config = dict(
    norm='rmsnorm',
    tie_embeddings=False,
    extras=['some layers without attention', 'local attention windows', 'shifted keys', 'exclusive self-attention', 'value embeddings', 'an embedding shortcut', 'learned residual scales', 'LayerScale', 'capped logits'],
    init_std_o=0.0,
    lr=0.00144,
    train_tokens=968100000,
    steps=5004,
)
Each number is 500 + 40 x the weight over its row's rms, rounded and kept within 0 to 999. Layers, rows and columns count from 0. Numbers have three digits each. The size before them is the row's rms in percent of the matrix's.

# layer 6 attention output, 640x640, rms 0.0517, rows 449-491, columns 384-447
100:563513556569500549543538392468457498489429514523516411541555497479540499484413464526486512504393487589465547479540419520528469533487538481461570427501416538446427503513488560539498574468487535
100:495481506450448533537480493497534430426467480515560499545548416442429513513501423499487492502451578509518542467482465480479420538396570502538492455479533498468409546560502516514513494496459436
102:500521458531488486451528501514505506534471520479546360522581545519481512498446553523500534485507538473492477502432454496514486548488446488579554458537531484458556527518530581461517464496470496
101:505460502535511516516434429482522510505561509464511464504456487423575488504547441498466567484600502556475438527590468475507525505469509566519403521533495486522500529493538557449479491481462449
100:470495516452516526477549491495554483467539482504526483453487515500478468496532518559490550521516553516488484525561503479505531507509604494525508495514553473504493531542462495531497439526562495
098:420462491487461560479501478488542472476465467503526548524498463489453455495538482490473580512538480488552561504538460531523505501484479527520529416488567549494532487511447446552396504518616554
101:482467477512509506444542482467512469537508548528517549538562547518523518483487529540515451484567531462468431529539447481489536540469458564434497492530494442447435490612482474431482584591541523
098:458494523456490463471469546568464475485457556439491549463432441474493546560500430521492526450516477516580536521529489567459532512485475491522475424515523522504474484539537508491511474513492504
101:518513487504554519505494515477487442543531442451460511474494590500514519573429536501531506490499474505558511545540498508506492487486509497576475488521419485497536461474447477535509498523516409
100:453499510545468504525516581569487456549473457503559464485517497547538481398508486573510545511493443481457492529489560479535496513548510463468580531530541501517504524408489424524503453579534493
100:494453555508586502510497427555531472509558457541507491468489484526550479432500480523470523520527483523443495535535549499509527517471558559497527490493502551447545572445471414502529493434454498
099:472515492556487467477522459481624544454525565476564483491451499542546511527502484564498516513421493484460469535468516528488541560479489607466508445508498414438493497599507547489548459466467516
096:477535451531489471512433508589523512481420578608514546560572555523497574536463439559462588480381473481517549431585468544500532421492459488474573488533525527570530495491505577460467501545512534
098:505479436528496544422495422557479610552487508524437505479462566505573481442522440471476474444478579433503558518441481541493469464518433424534455492483498426492431455466475507513551431517506457
098:539474567459461491537480429443508439540572452533452529518496562516498578552514532480501432525474443390507424507449515502476547548488568499541530517564486529537532477497467433510534464463473465
098:543522489515496427475556433529498476631506511551513512481582513498465525557490484557513520467505527509550505478466483413549463486506515529483453525547455470477479539503558502544480472470508465
099:435460494506479476547537496469457503525455495503472558488509506477499523492471509540476497528565511508553482547511523512519482510514475414533487488508516509536513533469491495494467452515456500
100:464542573517477553531510481519513558462525500530524466521507424540470536552558519556536485525557487516431514451533565563510485538488546470500590461545465618512574439539505532488482472439471534
100:470525502531507514514483526476550460455556512494556496499507471566522577503429510536561539544465417482475510520453486492536538542502400539568539556507534430521533494460534543487485552502460456
099:507445499490508494523521539550551524504461410471526584489504532489489492579407477476452493473455466463508488422464488531440539542437521543453461500538515473535518467482492478527498472481584510
100:534541522495576515458467551544494505600463515521574484544547526559509469494586566451569465495518532459487525532486509472517510514517533538586468554570424453462428507527536584586485505545498451
101:518504538519456512480494453489496503509538447533477525517529443514452523524605512531495525477492521536497501472480529514530477531530493529483477460450508512462471477484505490539563514524423502
098:455535547473478503528483407546472545500530473543521487505483445518483518436535481476367443499523525468543538429471497483477447464449552507459496517478458544523539469476545494519493447495491484
100:454478487505554535522527471468503526529440417447518531439484453516467454495520509477493532474508483446526548529445507510415449498526455439429501490523482484508476522470415523460515487429556397
101:548514408440475480484485544496474510492505463471494504481432529466472512511478471517482472520529507491432474471504547450494540571492478505500499506439546585593516538488447534535413453471517529
097:439520523469548549542518549477516459503457515475432453484526479555462563432522450492427551498585391531471498522515548504520541494493508538546534515475547443531494494438499410473528524437525498
100:477542492517586504522487501517523545383546523491496490530455518521483437509510480487474466526595475493460544507527476509403516509513539554506503564470466565501441532534566589558543448480435454
100:406552508463480512532465516557455497547495479536496432451496481508553592480510503543502408492533453550534422492486469509505492470531546461505476520529495490481430535544479479479501505513492477
099:538535518559478453550438489455523497492434493489482508463437465452507482460561470522428548563590485564553535510487574474494508434501457554495474522537552501491505517461503497544488457532525549
099:491606520524549431455473493542471491513541490519521501583487540532503553452512478463502549543545519515543451567492496479524503448494525511483558522398462533418557497507441607497514458406551531
100:517565489442521464424449510521505492502455611535494438505483467466524497495492524535444534467511513508496445475531533479502508506453474527481479479464438542564482547541473501491560460505551534
100:502531517468536491531552551498525505456444470577534560544527513510486455489472476470517482576481511471487487523506515506531461491478555546433460472462494470553495563522455516414468476483454505
098:536452467480547426428498509532514435586438480512535449529498561468481528535495508483441494489403415477497539522501568485603569558475521525512510474513554521510554462484509460515493496511508491
101:435520553461479487508421520497441418517498501522454537484435507460501506516453536516495547534535421513406577567485445459520451478561521498510518568523509460485487507533490461510502453589410524
101:504567466486533459514461523488502444579537478511459528578484588545493514513503449528517528517506482502506517562534436485569535484566553554504526530510506466451484508460493482527477506568490441
100:477412478483488544528479453550496578493500528486537452503492464474460513457512472526508535525545514578493477460526462506511516537517475521549473477470496569484481451392574435529511468395473463
098:526417423478547514494454515445510505511513449470509564594525521490494500452479474487467489560390488468489467473484476431516544540508452470452478489561496516485520503486519513579467494526436513
100:487529524543533443485484488448452502489448500441411503565482494394573459450519527519478516512515511524517463431481561462480497561570432497520493604526494518501472471541501484498547469532501514
103:509521488557418466474486472471479466522560524491569511506511548524509496503530561532537552547533431515527424553485485564514477457489477550448520473455528449507486509516487436511498515467450556
100:524554524497493509478394450521561443496491554477587496463496462545545480531514572500491586462533441547502489497506520486517464455506540540511463365518527485450450544441421615432539491599438487
101:480599476511436494467504536558517524598461515435415554523512531548501540594546443554523441456561486489512505543506508595476473525546425416524474473466501446508538505467396491488530558482507539
100:493514515508485479486556509469533562501484465474519470564514480443571453486486495452457537424469511446523503512479483510473521475475490471544514535505494504427492515445503469434554486467487504
099:518514493541536501514529456398533546521537501530523431495514507540534454448558497476505511533441526465476517568629469551542501519516446567507493478573584490600452460561483503483539555513474491